Part of a small language model's weights: capped logits, 13169 steps.
Each number is 500 + 40 x the weight over its row's rms, rounded and kept within 0 to 999. Layers, rows and columns count from 0. Numbers have three digits each. The size before them is the row's rms in percent of the matrix's.

# q: layer 6 attention query, 160x160, rms 0.0988, rows 0-12,32-44,64-76,96-108,128-139, columns 0-79
# k: layer 6 attention key, 32x160, rms 0.0949, rows 0-11, columns 0-79
q0 087:574535439439469510466508529465438585405482522516511444530522449537484455514483514553527458483493496495445509533552484462518551510476541577485503543471489452464554501482526418479531517466479538551486469505533468476475448449504505515535493453
q32 093:541466496439487504464502473623587547540512525474518449494566468496482488448503512531498508507433490496438473489522516489468518553419513544524524521507524497447515517541515518447475486504501565519451502502476473544470472538497446528512472510
q64 093:525539464413473493500475518514503517490548469444455504504457532570502502511469512528546479459420561462502478514436506551464564541483527558546472501550562520476479501506474409561486422478500563461526500466481479481515509500505466510511465466
q96 055:572542519493516494481443493487534524480506512548487512518540522442499493517480527481511476460485492484494517520454526525493509498505473532446478451522539516502506489470536623435479558541467497541522469470563437565471489553522491527478491500
q128 088:534505416434436444584500526498460490415464512510550495526592484568496539527538543561498549499481555542443561501509555502506566489530486488453564465510534473524493503526532563480486510505475520478418538490508515512533512456540527506504510444
k0 077:509588492572486533475447527455489449439525511528500486475503496530600585514446486497532563520517506442541434573484504509466518481453542538476475531577516496497501442593503562504438492552517471486582459469436453518456526466506487510440441499
q1 088:489519519478441523533517499501603476514489498540573432545564472518540536507565517508460521475493424457504401534511529486537572473433532505508496522500435535483494495554449528489500456520598531479488464503528516443463525487522479486470447473
q33 097:520572494506503559548474532411505435467500495488525442522484462484559489590536518462514489442568555520497448505477480481456459492498534460455512546470475608520505526504413407548511450506515551491527432563500540438522428492584474508547512417
q65 086:565492449499490492465440512498515506536487518508536508522571480560572474573546497540562570413481543464488492481547423448555521465464502486466586470507446503545532481543485521469498492480575572504484466502553459510524467516535474539536487502
q97 065:449523472469432495512511506485569557487542519525512478458562473526489596513469521513458522442453562484496421549526521416472526479457480549525442464557531525471493507489473456383459468526518507438478434512526472429488417424539463524521470525
q129 094:466389571531499557452523515538554487504587477470530436554449486459480515477517526506482479566397495567488392485543554490576470491495482532512568482515415508497469490477467450502422458505598543484522531486468544416498473523512506485500465553
k1 070:433544513552398536498456499388432500474497507537354483415497455488518510501480500494582502510562498474458525592459530464484509537500526514508485459484471498520488423490491597561459535469473488604500444483490530516507483466526559450543510497
q2 093:542447453487473504494553505465446534443457531515484444453401493458505472467493568459514456481517480538468532551504558468490459498523525577573483523541461439484537505555534542449490537458472493556504525492585529540505507486502511514519540495
q34 098:438366511493455549486465446604551552500489543540495525476519500491418523414506552518441512535500449534473513523550513499482516467495527548553501457516498566386490414565537535439459479427499512479427503547488526476467488480444458479517437542
q66 082:441482508438467521541504483480547544447472449472551528526467542471448476519478477501448537551537546558516508536519509580510497528527598517566456453520491507451435410473509442515427497494558486494436483523480515465511575403474500490522480478
q98 059:528452491552507521484495501561525541450432453567505591516479518451515527505484507533498536412539477530458505477414607534462505505520483509461483470551471540422553465505589528471514508481520530550490507430487549541468547510527453508491473511
q130 090:538487410504410444511466520475511521485440517494554538546587480542457469511523513492445505513572495454450555508563448504499492438539507424542508484519472465468500488496492530530495546534522481536428498530549508446499492418546539546549537477
k2 063:519530582505519458487483497449498532429481501467548520486401464527464489496557549455524568432410527481540475465517518498461507512465474472502544532437523511503506538501476563443542545553575448439464507549421537519498569472481480533487470453
q3 085:528409512506513488514484538447488543499434493432437486492469479436486479477521476505525481499493497445498587488469485495491433500485513537525554537483454490488530512473565493502484547433499472609464578505498488555460541472474573556513513511
q35 101:508480496549493474504497493586474614597478452477539564422538438568472495428512439504460545555483479511476538496545494448492502430496412539535500483539486482410485454562519565492439539492530530485475553495504512541499566544443566483523484519
q67 089:464497526491507481568542481450541544499451465419497521472556450516471497472451458483481525542534508515482541513525515498468444537558478525553465471504547551435549487574490474496440502536505502560519552459522548498477591497502553428556525449
q99 066:497429497483510483502496514547490527438420473461441550473458526566532497517456506570540541499522503533479514471382506537441511483567514488488574496507503503504502461462596501505519500532489508532508524505475479500473533576504488461462592498
q131 087:547594491508503445537471525472543534499444521453496506478516495536466436422485429552446511465559579494464559518482533482485486545495505504499468541457503535525591462546536537519553506500431445549507482467524504545444527451515506481534571502
k3 084:580471504420538514481467495480442457486508494482523507571499539499467435445513575496401474537481426551556477496538473509470519478467487509505499541563471482526514518414543505437469566567451448432539510510457478461474466477512482510456491435
q4 091:425472450518529472573467544437520580476457476583504522532499465478495494471425547498513486454561415504433582569486507462486457459528526500558460496504495500477518483449500533543477560442541486527479504499546505605468487515473537512570509508
q36 103:456524569507481448539532503515482474560500509564534501496555431457469486472494525448508517545432478465439516518489490435585491481500462455495545450525513505463451477587442455484454501477523538546458581526510535509471477515435476518543531503
q68 090:527466477542500427472476443492547460522465490472479535534504502492479471547482503478573557417422492466529571495388496483518480483513475538509585423526458504515551504485469551504515490426564543538462497435504500615583510501460553500460472529
q100 072:450439449514457482521506560435511456444431454469529485539536433500485495496473522485394423485525490494489461571505454529491422432523499513505516381543474555476435515539475479496485492521509519592530521393522427534451518479423461526495513495
q132 092:521489461491430452488440512516548555541457495485481559512674494541528454569526485580508498479517528450464509455537550513494493460556491518467526424492469482493560464502473570533430533477519422532432485514474467508503541467510491531527502494
k4 074:447524495518587502566527540549503496509575549517546528466467501546500499491483538538518589504470510508451490480530579460495579485500528398493544454530480528553452534496434492457545519507532477503532514500490542491527483532531530498519422566
q5 081:476448542476489458481431480491476469501450512536503444475496518516497543513433508511579471500567521531523551497401511514525430545499474523449472439515543506485485524465530495457473522503456504534543518547482561569527452527466479566519538496
q37 085:593570497459476465452454486506450495499443546546493459473480550523476480544452551503591464495492497451513557523443539455559466502509553500471504524520530427497512533494527529472495478481456419445552641481442526540425508551542541542518540551
q69 083:491521579479474513486477506427462511480454505514479513536485457530511509420515431442511546512557547462553507501566499480466432587516497465490510525484574425504468539503511513454447515558471357520533550480500569493457484487502475497578550483
q101 061:430536502505490510503497495471440488511519480457460527456467569577555491553503465543465486497544505463549538526403493564556480526396494465442525496466521453527554574524553534493551529427492512575499542452495516508495538522450477484572561470
q133 081:459522515452505494534475454529459466469456458507494520465508546550487563479478458548517521472543569474533545506562516545523450535482525505519505603553550476463535508476570469482588550510433449599483448488453491552518476454501433520512534509
k5 075:532526510490531456428496498526552523478525489516557506508534435538522516485603486494492478490448453534421438433509593424512492566555454463552479527491480502511432522482485492473505502526462484482407518521516533548520565445479471522499481511
q6 096:521469455609571455475560553454472487518458481489423517402517508479478525590447487538525444496510607524520541501506587477534445469489498462581531409492500502488508424468447475514539507431465549522553520495479512468493516488514518462509561445
q38 094:586597490478519566460483493495429494491500494550423509492507492471486488541508487449513456505462563474472540483546530468560481488446475489503563536462515487561497462538507493552500527501504477493545547502495521525446515519511516583517451518
q70 077:577488464428516499519469488549511465477550550473516440490485545559552469495509449497557562484480523429550467511571534503517505495525533543512463547406516524448461522473416483512474508519500422544464549486502474516485505531486449505516537509
q102 077:553539478499500526416531477496520447477498483484486536428506504553474464526484462524539454456571484401557504429443544530520511496481515485441531537466536381472508525577553504519529505455491549589479418467539477526535522518522464528529515474
q134 109:491483438451493512524445489506497464471413503479531557542507580476486528545468552556491452516458544416494466495556515529560551515484547520494532474503534467502519514447540516543551473484440471595509488443438475460476496444505462577470510481
k6 100:499489463450478445473512444533468489556463548492479542518575520475464455462426421495504520463542448455518525461501432500480464560518554461537552414478486531471447521415472526442454457536480449475577517542493520491481561425439502541513574473
q7 098:428481455423461470546487539565542515507423576487516520530520540433563513482485522458556517561497398542455496495538450453504537518579503496498480442513448530469521532500475536439458558475544498491471562502522447602463481549532520527523522442
q39 081:431450535559480507468467607463537510566446520487445527404545464508553511529495494461570430501542389516479465489512500510437551499542480491429553503478475524488487489576409471472476480441491486518548478497453592506465516532449498462445534503
q71 063:509498497510443477542470523402518487570483507445505513506602480491448487553460470433503483547541494549464508516531451489453498512515476520531480463516495584523465520543500404521539462522515494475575532416469549520481479506504519492462518452
q103 093:404419468427445471517475485515506485519485510436473552503504521473504478460478494403543484508472493549454507540519497476497486601522481523521537348467460564529539452488496498458455497495593419556551558482455436490462547494535528494483499478
q135 080:480514515501471499531527529487524564516504483536456483513521443474476511459509511434436530551525514586418478524548536441469520533516523451542525466527438476483543399504441472466387503525533506562488569500584499436539499512564535412498456529
k7 137:463477514495566505557533428514519496500497476438531528503540500538450516443511518561512579552481498555517528480505487458489481541517434520478465573471528494486511466518548521459548520527540493400537486563449483518536482549526458454481492473
q8 092:530515484532533509489554523552455505535460510512535480499483507397489508480446549480562488427541457483529535523463458483481459528449480501521518482457493429479484550526467616560467510451531479531514482499424435493534504515566608570538491537
q40 100:555580520478549497498502515527524476581475482465444555531519511436463457527544465464538386483533479470519551443545493575572476517502477528473546569480493473496527524566450502517541440486504501555545512596452457501539557536498518542498465485
q72 077:502524541512436533460482521385557498520550449502491537515549515536521448519468517494453526495561513497449523495460525537516523512508483462465487450475552519512493555556464470544509372464568472491484477497556538417569489432501464528523485484
q104 103:521527529498531483443583502515551460531481497436469512479520445502450490474496472460469461462481545517504515478537572563489545596448416538481559528469526484543565477521535530519554514434511555515550497479409461489562520489536548479447493505
q136 097:459548482521458487466452540477569445502516467521533534500487547523503471448470480444466497465514504525535547509527532571514543554470463472472534531500576462493509569499515412563511470483470475523539545447500474412594546449538506468473463509
k8 113:530499490506497476497484415524534545495559536522508517443490543513554557564518446438477488461509550520513506509478517507528513542592456467532483526564473497533371559475451494541568481519471485535427582490500559536548638437438533494546495531
q9 099:499498494477467570518461531458424472432526529477506466481500474578512523509500505529551544448470513453432486434537547452444557497531474509458520515506479524534500531558547529416527463438461548478521506526530607560499384524504491535485441437
q41 129:529478497507481554499486547471457517438466517545500414513553489493471497517459528528564522421518421447474469483464510441451483464529484591536413465478462521474514540474493541443555528526458517489527493480520537519492515507532526528521493536
q73 094:539516527465505515447550480517498524529445497477489491467505517504486503510473500551538520484476480456490501536545452509550437490517455534471474459417474477470479511520493636412565478484423500490501476523491565511568486447474465529462445544
q105 116:476510439464503503501489563506432510485459541524509496456515568481552481532489484547496526484499466485435516481525552445488541480544440514510502519453537458485476540437547523399544529454516476426497437530508515568539428520450486538464445488
q137 110:509470474447554518510525501573477487468453544432502524435456566503522492482489472520510549562444435472452527486489533516509527497505414553463486429463528545515470487506532528444526571480421478462506473469474528537547443537514508542468437445
k9 108:483524442505485541560548565522474476475468519521499469457456527472494471544462577544429567533515459505528512499569521460430478439528519505488493471441559431468503489474518549439477538482509499470507438485434433561483486522514441541482481499
q10 110:503385464532539506522541496527524416500565478550538543526473449555475516489556472560475508517471505531536475468512553481463531419517496492458485512585517557515515472507537484451560447494491565513509408515527558469484447497485454459478398467
q42 104:494489570530540529620456470545430438523572472471528568472521465573470511470501450592424546492528546565492488457456522481445496477525549481476521510488533547583558548452516541469539507561479568519492478496488543545511457521517445481424471490
q74 082:559468546513514480531450491498493467517525475521461562520533512536557532551464460506473454513475597563508518528474576467498445499501483496468490499529511507517464522506411468503494490539524519503502456414422488475498479458517538494545615481
q106 117:483434514510530481527503469514439441480549466479495568417481504480562530512444426572500501519472473508516458529530519508473530490497504478424401453527562562533498537491492531499521519471436448470576465484462521514528484477530472590478500495
q138 107:409489493562566461453422544504452454518499521473524534486479472584575482518500492536484509523537520500529488498553504482516487478534492517455467508532437571454481518473482443492509507502565473491523466500397452520429454508553444571584488400
k10 115:514441556453455454491459511475515435449501490476471419532470515547523555504450503502492477546525536571476496550513571513481491594563571482515470530429472519462523529530523423472542505474502460472500499504448467562496499563517523546480548522
q11 113:572498580537585503473545493493581483563540565506474465514506455547516528474576514524499485496430481518525539485449476517513493501478452522485468582462507472447502488445440455489474488484444577420418471564538500496486517568535566434560521499
q43 101:519492492522554535515568550473512493509573565479557483522515453532480449518509518515438455518514472442479479526527443498448488419469455431465481535492518453557583450558451433523508519549478560498507500425505486539526539565497526486439488505
q75 114:476531493459470505494559505440566547492480539481526522513504499479442502529537508531505502460577390461546505557555444450415421531496504501483476498460473474555539577555480486477547570533447475551530515473489528537522562563483502427580492503
q107 113:492483514506510469529442510478511457496491547497528503544517508519547484556522510523454453512494467472550537511406470516474512504452495455447518496441539436578562499597459500468577504468512527491486428486475514565575526525474575513493451530
q139 122:554504463492555487516524531483557544546472524516443495497483465544559432521570547551459508516522477476533518488490457469411472502436492493476473574418484470494534454571505499510516563527483456525450469493517457518532535580493542502505504486
k11 114:462484455453545485495525489523550492530516491511493483540515523490568541518562508505483495506472456496497489488569493529530518437472462545492512429530447587471526578462472417520472504449501521479440493435501483527597455510436458504437412513
q12 098:526469493434512471521436526430437506534479468489530471499474483538492552485508442507428494482436593504507501527488455561552447533451550490513571572437494508507509526506527404484458526550452397583426489472493516534537569405477530484508556472
q44 087:479470472491547505474444592441469519513459522435476556537497399488501439478449534484450495464545504470499518456549521523419506522471515508489567495469481543445515476573526523477503535514485453501423567539497502539514532542519516492486506457
q76 090:434467481484486404477433524511454477523534479470521544561525446582516526470547504460426521509494564585460487528441491499529504525525526467445553499604499575484519485516541492561442451507531528489471526513511538455423481517555511485507534463
q108 121:503522483513566455522439491470501495499473454441466531545440502532437481473552491491413508460497602483500493516474531606508517539485560520534583608456489508525525494564517492549487503489492511552409429504482496446497534488537478456512512508